Weights of a small GPT-style language model, trained from scratch on English Wikipedia.
Size: width 512, 4 heads of 128, 48.6M parameters.
Architecture: RMSNorm before and after each block, tied embeddings, short convolutions, capped logits.
Each number is 500 + 50 x the weight over its row's rms, rounded and kept within 0 to 999. Layers, rows and columns count from 0. Numbers have three digits each. The size before them is the row's rms in percent of the matrix's.

# o: layer 3 attention output (transposed), 512x512, rms 0.109, rows 2-54, columns 384-511
# v: layer 3 attention value, 512x512, rms 0.0804, rows 3-54, columns 384-511
o2 097:527445475486489506492546530403371463476459565480501502507543460425562460478541541520450504507544523456553456636465552398544512558460538485550572507495397463517526559505537589399482518548467537560443450520491447534516498462557412639503488448401449548510490541630490550512493498598467547492552384475465483523528494532466534489491521466462390525500448497481486521462544531440442469451458
v3 096:527426560488502522574472463478509494465496561521578611453530547464532455452439541527452532570456499535499579471526494485458529519394591500518417528492556433474491441547521487505451478419532509438508507589434536522533574560539458482517566477480513520417473544514531542471470493469493514541344557470508518536500535506518417457486488443512469470581560478562550509499556550615420587472427
o3 099:422508435545491542532560661462524551587562494498499495512498494558442485510444474526516544504510562455472528470602541558429353507483436468593528484517508491477477535542440501526521388487474439560373500345484453440369463494503444442510498475558525563397504481539461506531463412581538486561532487434437528490481563518426540504535456566516587496594466474553449571521529488448538494411464
v4 113:452501540572572599483472582548431409539513419461497552467509533445460526544518502572495436452412473526593545482533479457459511402546531496490490454514560537507423493501546439447451514558501527397425563434501505430483448493525501511458484521470492486477428416490432419517558515508496525487496426496687508615490531483452526552574417411455459420512449527523463502451481518486502511411472
o4 098:457546521550504602567563512431556384653451421493392511505471493445554488509424523544564398509465487475528426580479539510465536467458533477543570460455484572530540614531510519476494443568492576403400551559520499392450439468531532489456495462437528553466495552471373451492485429503575555534547480438499519474555521493550564432513492481519563510584473531469473500488493513533547551394471
v5 076:532477554543469515447412523502510626556478469470517590515426506501497498369534507490614532472587450472543499524587516482510500549487558450516532617389499500459518468428565495498529506492468565471412526477572471471445551510486561409561500534509538607455504474527471454464439474544520450523479432494490481493588563606481438497542548546531524496420477565537464581603526520548465487479513
o5 077:465494570518504494517517632496463492543526487474478467437508513411455518520469498478562499529409456514546470433518450507494495538746493484486465452527531491494574476491495496368496485486466484462482517526531483474449576497514496416553544639504492572434474491593501483481480397511425439506598529446496512509536514493447521463464540527496428508482532566559461579520494425466541446525521
v6 096:457485450567514520619444462523552487478495474573570503525450514520415529500436621519461579491518526579500476504534481506533512589470541478440446488521458531557527468568484507460492455463489470457486443525573421536473512502404372456487532472525483577476455489520464587447519545530533468500552537475587516562574515568571559572553550463398443514503455438595526588434524546472544489474582
o6 092:464474538546463485483503564506451470393501589535500457504558495532521480445458545495552449549485553505499448574547561482552478474584501524464473501504457481533508503442550564460564505520438550497456431563472398502608545504432653525496539451491566538486552492550558387537540410516513513505580469633484418492463529532500520458442504626421495608356497543530513488580558436528491492570448
v7 094:516552582541519474529422547434454495486490491445451586530502429571464466529464624478435472413525492555549556499546370570489554454494446586493524505517471452453593409543388395605482487377486468591525473420524584434524513462524434529449504469432486491517466462531418512427558497373498444501508471437491582531427471444472410407513435525450418517476540501476524515466556424560450586453474
o7 097:519461578477488407495525528497467439412457452529526509479566452492417493522451468513439471411450528565428605487565464477544455493616535544440440480439464495524529530550451559551552506449480506488476512517451512530551566404453405504490476572501469473588563486562479467425538484453588396510539478450529498554543423539486548518468470562433513467444510402539530485514498547500464514460534
v8 073:475502558507416536501434532513566456459500557615467433575520565510524564317473474553480584518537420533466559564527486462497434437488503578553544545479559496508504599506511535486532501487413516452478528453556509479520519561456552523554416550473525609462440547609571553578361500482464468582519492437558527487522532503561435571486497485550498553474506521554506538563383477462583544515463
o8 073:567478605444442482531509508479439478505456564555516537488495480369538545644540470447523533561515480385498518533495479499552458520733425441432469516569499503500509553565513532476429520401539464558429479536475455491539519557467530591511473555436554601533500480535517415460584491542447468446468544492543495526527454492505546524506485433540461520465595447576543497500460441554498509603487
v9 102:542449483494497600417525570566493576501549525576441467510482518538510542383632462422504490523406521345413579483463513530484469393434549508463531505535432510456452516450523566502465540449490464506503569492503543581528503540525626600502345443474528560420510521454529495421458557537422462501532369552503545589525402545524499544472514464545487552560507507493596415449504512374560500596524
o9 100:525540502491435622387412471442549494460416483515534490486512491496563459474468561485556520559461483442413605505428508551515513428434564465527483510457482465516489480513463388443464478486489507498562589492509546529513444508510542470581457460492555443465492523476441535434532490459453529575453426643548490528511523474473448572463523524487475494580453520514554587502459467409562486495487
v10 101:457442509499442482434449490538457555443481486590484516586479499442421509550469507503496494519546555512507541304490523544563560528565470537590469493556408512487552485486457543492511486517509573533551616594485544554498424514445489604568480510528433469528549618524512426507555508407471499433438502471602508416653487477559523477565512499463539492489431463473460453539526511487540442522519
o10 102:531463575479458510509438413547468570510585554495647423449501558430435531511497522472449534522489565506455505498587490437452591480527591547483483449513537456542508484508346460552488476456526524546468503536538434558513494483399468450480482453370480485508394500497506461485516542569653441473481483575549485479355518542510622531541530449532502480534504482620514426505489555445460534512523
v11 110:497534517467469481527494532406509556524497570515593441492555558486540499397517517515605501441462469488442483508490535448460578456518522569526469486569425521436572472506494496526525559499463503477542518545564508487550516474502551528581512488457522501524546466515521430587494465492495520520566515519469600424559495466505521467584563436570477511567490543498444556538491520526519470420462
o11 096:485672431497439583549529510435474547560500528466599571532443543501568422392505557513560538547509535512503529488482484455470554491541471554487460483615456510470531456465499462488476447512455437556516499542513462440594478469549524488532541432567600534415505477486456563574423424449521531538461480540425492513457527516582485458562497462556532506535517551492464510468538478477534502507462
v12 097:540517470563649522597436533461451472531481508513458502583478432510577419442446424512432542503534455597529485346533593519544475395458496455391499514594542554579485549479515477470569543448533417533446491466466511516472478539540474521455488480564502495615486556543500455509507498478483526481499526461485534533543483551455516468437432500499481530507430482456506555514434538486535426557482
o12 100:525517475462466491487511468486447508434552419395553519514444392528604478513508557516483572413529503520437382538498577410507501569378616499494466436529547538427469542473582464476465497507491464486489456502474484477561554458438474505391487505475481587475514406511448431553526411467514478469506503560490400504540472353489540478487450461465568426543489535470523546517587494503469396561453
v13 104:520409456508489440589520505563489524452419526466508453366501555476517437555528513492464475436530537463519647378543523474507480574500491464501542479587557466518533493518514514479538507520515496546536587465498443576518505479501510429487487587489526457471482470557436671502554480516561501467584464413505488495523410505512526532493506579543586516457508504511559454575544523420489464490494
o13 096:434492501494508498521506528547441485563469421432510479436451580465495405532556499537455465489562541463560548420516550493458460517485546471486509453481578480519467515558533453484551541535518469487388603465433456565573521439399519483511497526496528531553484505633510562507525457455480477426606549437462455600434479614474504521521527480523505560481534503564550454597484493467578445521447
v14 088:494525425503535526537546527475563503548536408572543458467456536537506589665499522624474499454443502425401470515427538468457477540453469522529423558547589556502514555567453619408539577531568517534571489474411469461411380435504485462476520508497459420504465494441520483463506418557520531538471485582535483432437494513510427509462457492396428452582575485560496463472455533547518579507521
o14 092:377497521512541482501398540462526454540496515551452545519507466531533414338522519475442499559565472445470521457543456490535498458471427461464493565438619595462443569495525475459444378499466454516488506398477547530439515471536562446488548442442536513489475450566449555406448431569509501489473517397430451471552580526464446474474588453575629567540410568534418579548525413560507476456477
v15 093:530579470435478486460458453445553496476482510499500482481550487486470492496519506547598527467469480464580439512530537458544562558479492488545480494452476499569486511450500532504472513562503544545520510513531478492571499531491531464542504457455460410501510481528493473539466515415495520580446442434570461367480490432614459496539585531514587440501490480488485492464405389616610540555514
o15 104:518485490541545498482458536462467489478589558474473538481551557483531577427509525497587493452554514547472501490390526402522472526502434385500423607492427489407429585425487501524478407506517477461542374491503488528520504513478456497506479567378448557451532512582494495483507507517521429529430456399413453547527450543525489490483503456450465420541481499459455463432498495423460474434524
v16 098:399501519509461514389425434498488501506490479500522547497475539456528490452562538460469456478447504532550544525520542539488541454534462484400470528529568515499575381459550519561459527488467458542507551472507530530463570448449532488639477560450529465429511498465528533504443486536397513455524432564551510541441549473592522546529525545521473513469458598460565504566481487465444462510483
o16 097:454528497473488536446481487471440556458515609545544416472558536466409413539526403489419527494475563543538516501580507485556531465510474431476504474488515487561618499590429535590533574376468439430493486538482467451515514521493450559515506523537458542523528495488657503548528495501567504454499543576493578501530587495494529589559464517519390624507489390578503483489495546499512510471492
v17 102:526541457448543509459514539419472552484473482502502604614515380421517477495524555525505513517493507505518397489488497582428503507441481531455615461466359472439504399605434506527420507581614480523515456463453461502513372520569538474504555514474586512611549462465524480453534480565466519518533564523447493536447476523458560515510458557507519516470545541434545519507462508464605380519474
o17 101:591515592485482487472514440375483511426481512491558598486560493460467532537533457424516527545477471482492467421459540579380567536523490539481491535523434434511536494521452488610412476526414506473489503491470535413499405567549384501459490422475575505652570472571576515511541497548451514550501531397509471452479428511516511558491434521477492472481566497496576501470508542517637424556533
v18 103:502550525558451563462509434501460588542403516517443462432484390535562528460492498558538463587588493485503500543492536498548538418527450390472638576462434534521487460462488526482594531542507479433467578414467586547524473550493482583492438396526512490570514492414540510565455522511512525397456461443489476514587570537508569523549485544440563543528553562514470448549522417566533458547492
o18 098:446429594497471511582541445509456518422552456507498424544528461528537523497580631464535496469548621487411453527623439509471454475520400484505464485431522464384513468444503493414524500570459604480515464476480556493471450473394499526486475455380530497482461593466499525527514510509487475559538448538529474492625547552494499489468499553430496499506532540471476572479464492604484451451494
v19 102:574464564458451541562451479524518517523485556412521533529434573487483440549650503566587536506504537445554550530501447560520455473548440476526499503501482517489454481476504539530539478460514489451384458593429577520519457430464453507542496526501575364419428545504529577549523493583500561465516482533541571561499598432575470438457510477446520620511527512587465445499550592436527516498531
o19 098:516405530468518534501566593470538433497382551507420501436597463472605493533496608459560519515510532606556450605494529457537497507531493573546531462485560586513519533548425504466459458455551567542539473564554565485576523565539432478357551390491639475475420549530567455632472569536541472508459573525533523462476523533402468470517521494547512596447542435427415536480440443508608509429361
v20 095:417556539481519534481488508499548504519499500555479461534452537481479427490469581555568476347529494501398388450548523643558555520528381516552545464500635495493474461483525537547483538488525493491541443451464452515497520490432554609513438475499426542500559552495546561456506494511498518516513409471639539445523485453574507488493459481489425548517482536469523510510428620471460500444495
o20 095:538623486420624542525435400517516477536462525387519478578426512527471482434502542498459488525509506528467433542653536515463486469537512504560586526519560480424493542529546495499499510514545476456475397485490502458496580562448518469533527438499425538506606549526489492496559555575501546522468518432476560517505500517540525560445467509477398556517520505581453485516428530461390490476553
v21 103:518544441518457535463525410450442488583459501577467481351521479555575472506422406474485655440502446415495559422505530514522502520466526544534494493514522449493555482428457493515505495515520489511543447433558504476354423511460583467520498441468501542578478419591479488538475485456505452439423456520520515590470528533492499565617495412522477540516533582498414471520456471479507438488544
o21 094:523472580525556445498543410474425525506500488508489468432528514543477561535479503512516571352501449530523475480459549472542521473424491543531580422507479479476571418417509511531491521446513475518519503461626513480454391454460591540559543523490438473595540462454438621445547549470492478461349395521538504524482539524520568576536477447504556492524453461559492523551460521551513537512530
v22 103:456557575487525522512457454496476561456423462397489453506473482551455457510542421499569467468559461550549560512604456551495515485504489513479509527487453438488517559449579532516549494521566479464478417467564469429561487498487478557571511535499488506636599576468418464476532423440456458541562478488584459487526530503544504549467444419555437515488465558484544501495478586476522475514508
o22 101:387551586485509527540551458527578466531529543399531483525510427502501524537485531467441491479494523548459436501430478501526538442513471420502527474432524457463609520367513439503457494475507523463504518432496435443432541536461562486528591490527586494425626502481556500559482488536518507415473525340496569594453545458494461458596547478583511507528531495479563536509544508457555467511536
v23 104:489471564427545447444500581456462556480549426533488492487473584514447495513508512498517587504486418485463499531549487519485496528498558474546494522547495484528606638518501514549484461403477513506453515507507545595432469522541524519414409615576575574482511494479546585511445568484473461427617426479470547513454452552564505606568457433517564377550562425468552535563569545521546437456517
o23 098:502542574508529509542512519471494497405493516508482537562541528526439464463441513467455531529520580419516559533479520560588453545503570516492561558462562484542503486504533525574565437498471470512365599475512543481532460456473437521477511571444492541476622532611484554428607507465515390481497534473493469513453479524562508505518445458489604499453423496412547535518499502558546562452513
v24 101:462535513461456507604437481472460513465469545513473425477574525477487507537504493407438440591463463591486475539502476591448475494430482514477549476499415531422560507400502489494488445445553520554503440488468451489527488523423539548442488588504482473442662388433560472478442437522538535483472420480517507488509449445547588537488445404573492452428577486414547503444450571486533425504505
o24 099:451578553488538452613485490502547457525528515436519483393507516478481632496410455440487470498450557426561528492508530617522484443518515417549513508463446429483511414429500523496496471528530443609456450443425509534480404586512511520464498530570525411431544486522471518479499396476461506470561490489471576424483542480526529516461455433481513548480451525440513498491473560412566501449510
v25 082:550485467460482510520498481506517479479462554561569550521535465450534526436562524464535464396558522547447520552538456498505341572494437487561531393538458459409467499535559495479491520467580449500506458518548461482556538519450585521591458533482447538484516449525528418443468501552480377523526453452551521431378481518484455517512448559567521423389452497527494520465489528605576533525513
o25 090:463518434541485573500526470474502494428482576531516585405544548396509426503458470494570556455495483588468531486511495503528453484503501525524544412520481483509499447601475497481572553443569469554531413552541508566479509605429494512503427607519458576553552453510473576518459546558488486532581455537482517512441487434503521497684461509500467489470541412553628539468458487435530485511518
v26 096:459470548565448454482635477574522409472498575448507529512519569528560485615435529465653494443517435408453613503458585542418568461476506466507482545505541483505603503502529452484471409440410457494522502475523404489593476496396482436424520524503531529502456589593539549502453551398469567586528491520559415489509499414491573558465503502541474460482482539516556490469409588528541521485503
o26 098:556553451431434531495510518487466550510544491458480538571435603447463531417508475526536580485560510480524647626451517489490501497523490473463451580451561431600508431493564548520495507550533489455586534381544495560528466532485509441344457523493468539479471505547581490488478529500592531541522464485544520501464552414546491514458470492491533493485512485485471545511564500460547453499588
v27 097:529543489585450427482518476494514452520447479550474408541478516459449472537435547397542527537600512628420433461510507479501460423568481518502466455516521418588538459466427477513559493493427535485530547495469502504469500607506529529479508481490516480556462594464476491566550507542511522473540460563545445505485467534530517499487484511519463438515484410453485447488527542444499491444488
o27 103:512548462360494552522509521568499442485492461483481554525591602361498467427450528499432466633432453449466524575597502575420527602472609378497466497469559485466461489537580583487483425525455510574551455509490490586487516462508412504557493514536519467394589488512533559497436527533455508471483528476446504556464398522470485475593467576481532556585516465452573552577402463526529502581492
v28 108:513509559564493507345561576541553528489558524415541547517479511416480585475518448444400575572512531414489509461468454469488481580418530450501458565529499568543509462426536467496471497539410451449572476529468526500479489478521444564543502428514505567509515542442585525563451407416557430503490536432538423499477454389592576605486491561428547477518461468534522505449474513507476477511482
o28 105:548404474484542460517620556561524509521472538482530399602459555465538515500537454399441473538525548470488533450551571371486504549506468488558420499499527511544511405397516465510542541567519519381517500564533545439484575496498461543519470461507524526598464463510611428580519453449539427475522499513570365438514468474526510538504479579419613538515467480541541479620529429483517472627475
v29 097:445425534468492559460581532567476527544503523391525445543572574455513544389512448513488454507450518489623506503584528571464490535529528475478407540522495471565549383512597498478445445588497521459447327455510503510426478526508566516462399434490419546513565578555507480439479495554475553573408492515473450516412509467496486484600465463598370565517528488480550535532453545459506551473507
o29 096:532556507502534553504496511528485491552489458527526401544502504512468521504531505522560394477496523416559484571502508518504470505451529465492481442427432470583456455532454505523393565498474481463485388462540498531473394541461571541497495492557483561471438530395568576543622443494588515526407439501514546478507499528586556460503494465482528534571456529534417516505612534436426567471515
v30 107:519542591528560509479532493415401508525580522537501507596409443398492538509602544521529531496611535443512400587580393554523409464463566478456548492533478447491593558484551503479509483463447563521473508548490515430414524542570524516485524547505515485458523429470492549492567573491494518432602452538546401444448508587504521456531546517510499623413523541442590479530534460467608554381442
o30 105:507427504501617471435522472444508423490483500550507487479466525390518556520502547467593525468626538321497457478483498461502467500548531485484531513572550482563576470519520571611523466542531538561552578465526533463430640606537566536470498461458501435572563360492493468546522483509503378422597522542510522408467475520513506505474479488453425594534547477435542570487568447518511497433492
v31 100:512541438456491573641556585550540518462488497485454524529527506652506384451423486472461586494543536468451512581373464556419447514566485474554486573508516497490473507576543377538520546476484464557528416496608536505366536440508415513558462532474530531485494448527553467508422466464499444459545477441497497512463538594548495437543479487600438580438415517478464579586442453549458497494583
o31 101:597479407533452546545501477472504485488484456534589510552488507516544434598505461481486526463603496532462502552478488618542452434499429471536539487468479524435481531638447515469542530429507555519478440581574425489462513393501542533575472420500528580472577501520535632625550404466572512534480569463492463553448533451538412409535443561516508519448455491497519512483449520534426541609507
v32 100:537442422404538393527492435498589499480523452503589518475505476475441516602551536493490536429477417477431538436553419535514610627563466510501504411498561588523507509524457527484496468494522505486552476483517468483446492553488408568485484554555527567532495581538529503484481488581557444421430418492532444473487422453590458486473476510484475457568447459547520562453552432582530518508435
o32 091:445500488530618498583529503469561368511470491516522489453588528449508460538528574468508472504477349504508524397553591482465558499603515491617464493519454590532516629455498509565498501513550377417458442554576552511569551561527503635480408523534562571472547545548564516482485481494492542511565483531473416536478510465614462489497547447495537445500471522552458436512562472575486469479547
v33 095:471469538508512530477378430479497543518521529595486531497498460507492507478519475628484454525479454517490509477524542507575465510402443485587442532564560458445471517568534472391492434507521461438511509551490497471541427515540504572406496555449463515519479504503619415507516514479647475463512546508541542535616494550519480509495445432414486486499451462555586543427476524524554557446590
o33 094:507461512403465557493502587516520451542436556504527430491463499524477612584392535474381450499438450429468574481511463488536466579466535520507509587589436627471432507462584408415511493491483446541400504487484569486543526487492571534391439533517518487427414473437576440439510578605503472519558544481544446432594391564553610433451574532534645518533481477385446450498502530473584553503423
v34 090:524392470470485493520534519481499450543479467484423566563451414525624474504512463492524484419534569485481487531405464463560574440535480433512566484490451556538492464516483516540496536497464473491571581461483506502484510471536524514453476457490495468414402599561390481601536496421531635469442515499444394496515488511478459478523448549604456470438497547466478489469602494531466531542552
o34 096:571512476534511442531523493590454591561512556504488452558498555449421433592523459487440433521539495535441559399493445493595412615583599497489498498491569532535554495523493480439384507468560532573459532551486547534467476547473460518496515614535393493470534489466545476416567505467540488420558529537500538431506467578432442521481432577511421476456452532493509441467580498490483453534544
v35 110:439513398563502467465442458578569473402505448509436498571542506443469556559438438414533459533535467458465522388405523521489483541480595502563497511473472542483488450575528462483490476582506565501537488570528452468587518515604556413532475536554472519526527470434599431523558533461574426546573539568402469478560446533483507452446546475503457489416443458454630560602522421475511542495527
o35 098:472526507492527528487438475483561524461596549486538546480611565537485467539478480419609526495570468456475523537462481551511553570485564485469403532486522515644454452587521485534519459520544502619581528544477473436447594491555499453548454520525549601531525446506606499527525496443578544496486535483459440538541438633519464495566517449552480446465550488482488484547482493495435506540476
v36 105:506512545584565428533529434488472519443584472486615436510462483442510508565493536430536467634434499586560532564553568463509521438499450590608507439549537522467420479496499502443391487418448553427408570529441545464548540501530538415509457613497498548455449440472536453505529448535456539452518499552539495551534499516498490537478548535465551473481507452552454457485481526561529445485500
o36 103:517424499416515540587434453370441467490534483540485549482515526453501576461491524548565480518574571552485457489459469490520487461608538500495489478515527515594485470492609456563496522481505524457651558560516503427445477456526475458555474487415433585473510510440575530527428407526506439454530532601576535412520495544551396499457563505480525457504498491491503561477494473522504451458484
v37 098:527494437563587442535480531483540585436482533437494482514469459506548414560533615487466539513463506555551521541469470569493480568445454513539495632467577580458502469641453429549501516421523515496565424494497481567438495465363485494478497476428495448605526456587540491548455464459484541403559481489492535488455628478501490482464444496554520455513527565558419458496400541548474445576454
o37 090:563434498434581436416563440459496538425424553436553530542550445495455471479526529434492554370543568456383502497536514499557555596512494513529505493444525430541458514560451497494481554481494504497510467562512528566443543542435485506478547486535506538496501515437563522473405434612567567445533464555583464449430491478452465476487492543460472555570524455433509458418564510515482544532481
v38 094:481511473483559486411492510422393462451495394503592553566451606522480448464485384516586529494458498563454510495414514470494486593513499533459458480446442474476463616515503596512519479541495554545641439412498605509570526498522559473451522438416512518389494536517599517498483528504442467457447516629567488558520520514532514562517535528416491407440545522530561448488526509554502487443506
o38 094:462497530477537523536476516534562558471447558431439521477488601516493477502443439538497501418576571486484497489482454499428482545491554458537461507482496422507468536501572482485512397578477495501522393473420487459503392458433529510460530475517534478467469432559560396490633478462458504524508578581438475511441542527541478487407465485500482453390512524513583450600584549528536537432524
v39 090:439536498468508499437610565518475492398457581509506484478548513546447556524525495477431469480543576422541463475507533542516380537475454477501498511539411572524461476539512530520490551526575474473424484441497424496472434516549521485501508545490427512471451498608572540451497501495484474512468530491468448396565475424488472471526544479480503477559530477443437495503494456484507453485441
o39 091:556561573466565461497496523535434531513463498476483442553457590531537513426528526610456436492434464490486480484487541447507502579618467485517469523423426423511437473463452514620517503552481539514519517509504473466485510560544486432484428475455485493538487533481524560509502433465467579425472508490482426469577513488412516530460536507384393520565547521435415421551467398509440440556462
v40 090:433446535454466307484464545424404517517541493497540554528461343599486535521482523467513493428418474512552540537506485534529441551470444498471457482491412513486505587492518538442369578598503489619366465527469516457466501437469575426475435476519542630486580519557412478527506485545483494571459496489420500560433469489521453517479488534518514405342445495383497525630460564482466513514465
o40 089:408535556447446389481356502525417422559371451426597491498463506610507469553605545503523519550517465502551510577473524488594482560481436421471495503549487382515574433480466545560464590523528514491536430460460536497496544540507526487491431527555500482528526555540564488454399574492415470518529413468538540502459491483530503442473506471373532521509544580473514418530617492574510584541543
v41 088:471531504547456485481463489574515501452511497484458555452440507536554508405499518543375533551563520531531464432526568466482475450500435507532536545509439508521579555422525489522571494576598508521479499451460496436492495485498435474599403515494490573484532464427414500438500516500567474536460441507485392498490559457507442452497422554524520597494402564554486541537500535497463541540459
o41 096:487589508518516450582537549599515500503510431474565514518447504522613551453473531419471496525524490505460451523502521498525479513528526405473574530404542512461506560503493487462530554527476460543492510511435559530411461460515448521435641482525496484576418451565518457526531406502440606514472616489530401568503461488440538512496577496494467454511496477515480402509501593532549454486480
v42 096:563510505491571481668535460465516572536552554489511482492450475499490492563584539502498477537449531561448488518507465449429534538520525472556521404458559661508516474591491455556456531506442509452493517550487512503400542556501381512474506449524490536557535466469558441445495531512511487492442545512569474482487548598544572483490513546503581447593460459490476508479555540578513502458455
o42 098:441415567529464485473425524502461431464487465479621430408522483549547459502424512493480526515474475477490452383562516458534467417511541540488461524495487587494439498444527510381445528477580589392440563537559583460542525538504617509476561481492400463571466503500467567484579431506512464529511473540503474507537523501478444487498444445518445558460516560504484474542463485528584514507500
v43 096:574466424441460445557501582514518465512487476432501491471419547489625524515531469422466548544466507516457559593434607460546523498542524536537563549476492444468539518534472535500549513423371560492512355469512522535468494490514582511468569402419414437446566476504489552581468488442537439452439577553523509482494511477492505367393557532461571485519520533569630496517467520601552507564488
o43 099:501409530523502551447513599483561531542456533489432551485630548467597533426463516488506519470454520509552506515536423532487480482555494538442603533465552498456432383497444476532505595475448463485490437609508486480548434520507442472473581515429545457367415547523467499436460445491495576427489459527439475548558432428409481540508546503517478430447515482473521518487452493614450527553494
v44 108:485493452599516440447501604501475467555467426532537465544541552438570473511530548586604471422541447531524611449503584462536463501456525517435540456532550575555506473532496535432510501562435528449457492476507461444462427621552628492502523499506551561554536468592483526590559595457548444442462449517538539488532529471540416448566447538436519549616533568518504518513507510494604468489519
o44 098:586508492633598417456522526553476581433411495581412405505635557421420448472496451508493474485539428595464653417510577463590496495673439608458459539537522491510450472566516483461515532491466503437483450555538457496567519497561431486484480573510458535546499486526536466515532608504568541479454419617518558556525439499601503584426539592513512476517497466447494484481482421472444552527520
v45 092:596465512565491662429450494564522591491475543488445524496540548523498419562509496551491479452481497469529490471523536493469525497623467557509505585463381450432507453637557445612528469501463494493526455556390509478475459497456494494575418587581493528472480516535520524554503529435539502548433479513470543482494527452442452489507432572402469632566551593522413465501614567449456596498601
o45 095:422549401476468474504419419458504466549527451501473520462412508514565441435543421439512527541419396452473536436502435548414511508495506522473567481474531487549542527458488438449454459451484471527450553528395597444420458573513574532429537515446566423425514487588452506557465515452428528571575523446509445530544541515497459508533537521579551601512460516508475528529471475492554450468426
v46 114:504504511508571524464464565532432588548394481575504534436389470515526424410524383574534495487444338462441478496499549517473551505494433550557532485483528472585449532469477545579522470564550515491495517493497597428505532478504548522484556480548466508475493536508573568490473490597571443495442554502540486547379499525501455513412516482505473525483483507456538463552522590571528439590484
o46 104:507480533487583505473457482500495507563456507547535435457531446485476436432496436579527542452458377586457618541534485472534479540537551505537497487453421482506491536530512527573531469515438544521469487510527485539489532478519511568568596530470440456443510498502549457474540455571513496477444521585510478558395491531574494576536486468503482539396591508446591446515496545531517489639461
v47 100:498451516588458454524471485464542529469547535516503456396433474418502584585451529562472470493442496468528496464600547536422522491448544533603526448551523474442587444460502505434521589579446444452505479526407605514504499477548414467481552398574495489502571497486469452526524514406506516460400508520470508490435424459532585439469562536531439477519565486488534461529514468547491502446372
o47 110:479503489462604491496546536460517547596413484439506446558509534546578484458435520487508514519601548585511583498535466500504496560492387422539491453540506563535523509524466483460504461403488522518490482504486527516499526498533488422563526499526418522510439537498552515511575535608346528514560433451489511496590561547571515498531503483491587481500392519491520406554491407529484470490607
v48 093:487438572451527603506450543523430578549486498470529548464617477543458519446503405475496565499566531479611515448508423519536537548509533454403494545538402514557492499472528490557458508510509452471439604488496505513466505524483511558499452540569449468520464472444405526465481418559462413529488544482512476432568565560424468534505519514490507530440594502455519508529554511459588582568575
o48 095:514542422519446518501522558491416493570451462510358565521470497543575623529390502535491506519378418491514402438583462451461545428508544501611484472437498542462554537502530435504556496433475462578495507576395473486505516482551467536471520448396457569561458489602572549575457466489538573475470558492384493477567539463472527459489515490543507527572497523490497515528542378537580495490480
v49 103:517435495440504414556517372430505552564512603516555465452540424389456501530498569624540504495500422559512458450515458521535468482526516450510545443460501546395524424505420521561500477566526551528510480435469427492530400483562483519526572562547564531535526559452392548581456467447528522502446521485422503512473441467611592473495543456519378462554461461514512556467530543514513480408563
o49 095:409415549495545450417513367511491502409531516568455468461564443397444476527498476480474528485511491509471474358574472576537514543547442536443533556538511449470569425504437501490516462530498554456549510506449472558523459521507461502470385499513489575501465630512532494573475450539516457473480479467428566646339511470446513524516460513524469556518539508514540508537461599567562537451562
v50 101:496543475361477430478539412468468640541491459541449537491480522489453607493487505435492546436459484445520474523504384443408548499462458536599503525537505577539573488514456479470545671610569479508557502592496561471503469445446513545585554487539504539576446378478504439501505507517486587539485373455442465555471444477511531528487541493487484470601538527431450416419557519488464504559525
o50 099:410569494671566500565437395404558481503521524493515487464467404522477444518442451538523427510490549507491484440470475440470459454484515421518460460528499539533547543442514416478478587493502469485552582516454529531441452467491486483487511487483537517534491476425485433404568538532519581467426491413449422478528534501562455470517513534437489528509562498492519557520543512457538478459498
v51 103:540521488512642509533572477496464504554573467482548528525566478522499383442513438457439492512474448431544497417587482467537523528545637484386554560524553453491580571480515597507494507492392511542399531514539548571518516524492402527517342451506481502567545476552477442544433464518435592533527549494550526407565484514426439521604500465541479508488544498494453540531429565568623398533507
o51 105:580517439538489547450448503552473500550486396465494481411447577420508547468591524500445519574525439504459363470440519452479535577525478564414516552503525555479386496500422490500524523516400513433454557475493452419460534487478512532460410476471521368502413555494526442447476444449501532478483455515501485568494521412388542603607468487464439556524595550494582431539460566488499498439475
v52 094:527534478498426519435585511484534429580493447535370509569415513470486627563399386431513517537548387553433558570490469461477505510423446567595477518496490504512459509471526511532433483402475463464482469431508515485583483423564475496512444454470580434441514450535487540463462511476463500553561466472482427583506424534468602497438507531454554593445530523455478477471527481475456556495519
o52 098:509574493572445555550437471553546514437575537473526487500408541519572515511477552499434514499599500458425555526440480513555466468517530428432519563575473420494547497554473445504555523516547509474433456408554563521525508428524503483487527541504541451505536446563585500504462522487567540564468545552475533428437452554564488456522479517419526524505510524550466446434577632530487537413589
v53 103:551550479475512486519564554459524547449506510532551448472457540545465460538489411470460500487492489542558450532487493421554409433541519519607562590544472418470512502476507452409427478531518452473485432523565571499550442514493527529445443435514591493591446424509515432454472503517516572481492483451390567592511411481432511558495548432571479554454590529461526469448595453470530601569638
o53 105:595515546481455419532543509462455569399510554524543452439447511597442535492501458551465443498506572558476509494428565464614452468633551497491517598497427408526486496551441534509473494546521534516532459452620559464455492515489461619466370564545475435535585528553545484386515478442410511468508495498476500538494458526475467495534525440469383481470594443477460480462510555478511486575567
v54 097:465429423555473536479486477468563571520476500531457540550456524456575456452495539545462438384534517462581455552459510534559426581460518499553611528584519407476531430574490524439518465448598466474456506441445500538419492495474509450575511466517414559428372574472464512505522501444590468484501488434481556456428538501439413528511553522463521428490463540497517457537502512455444533488443
o54 095:503578524474439421543534443459452455470565484466519465474556508451493482454542630571503449516514604426418423482531519466594494492451508544388423528497481445542440435516593537506499457462462509501537550543528513421411505464510540595546538520487546494464552480519507456492530532438508576483532459628471450565483547565498534599498480464500454579536505531539610425451501548583426515575513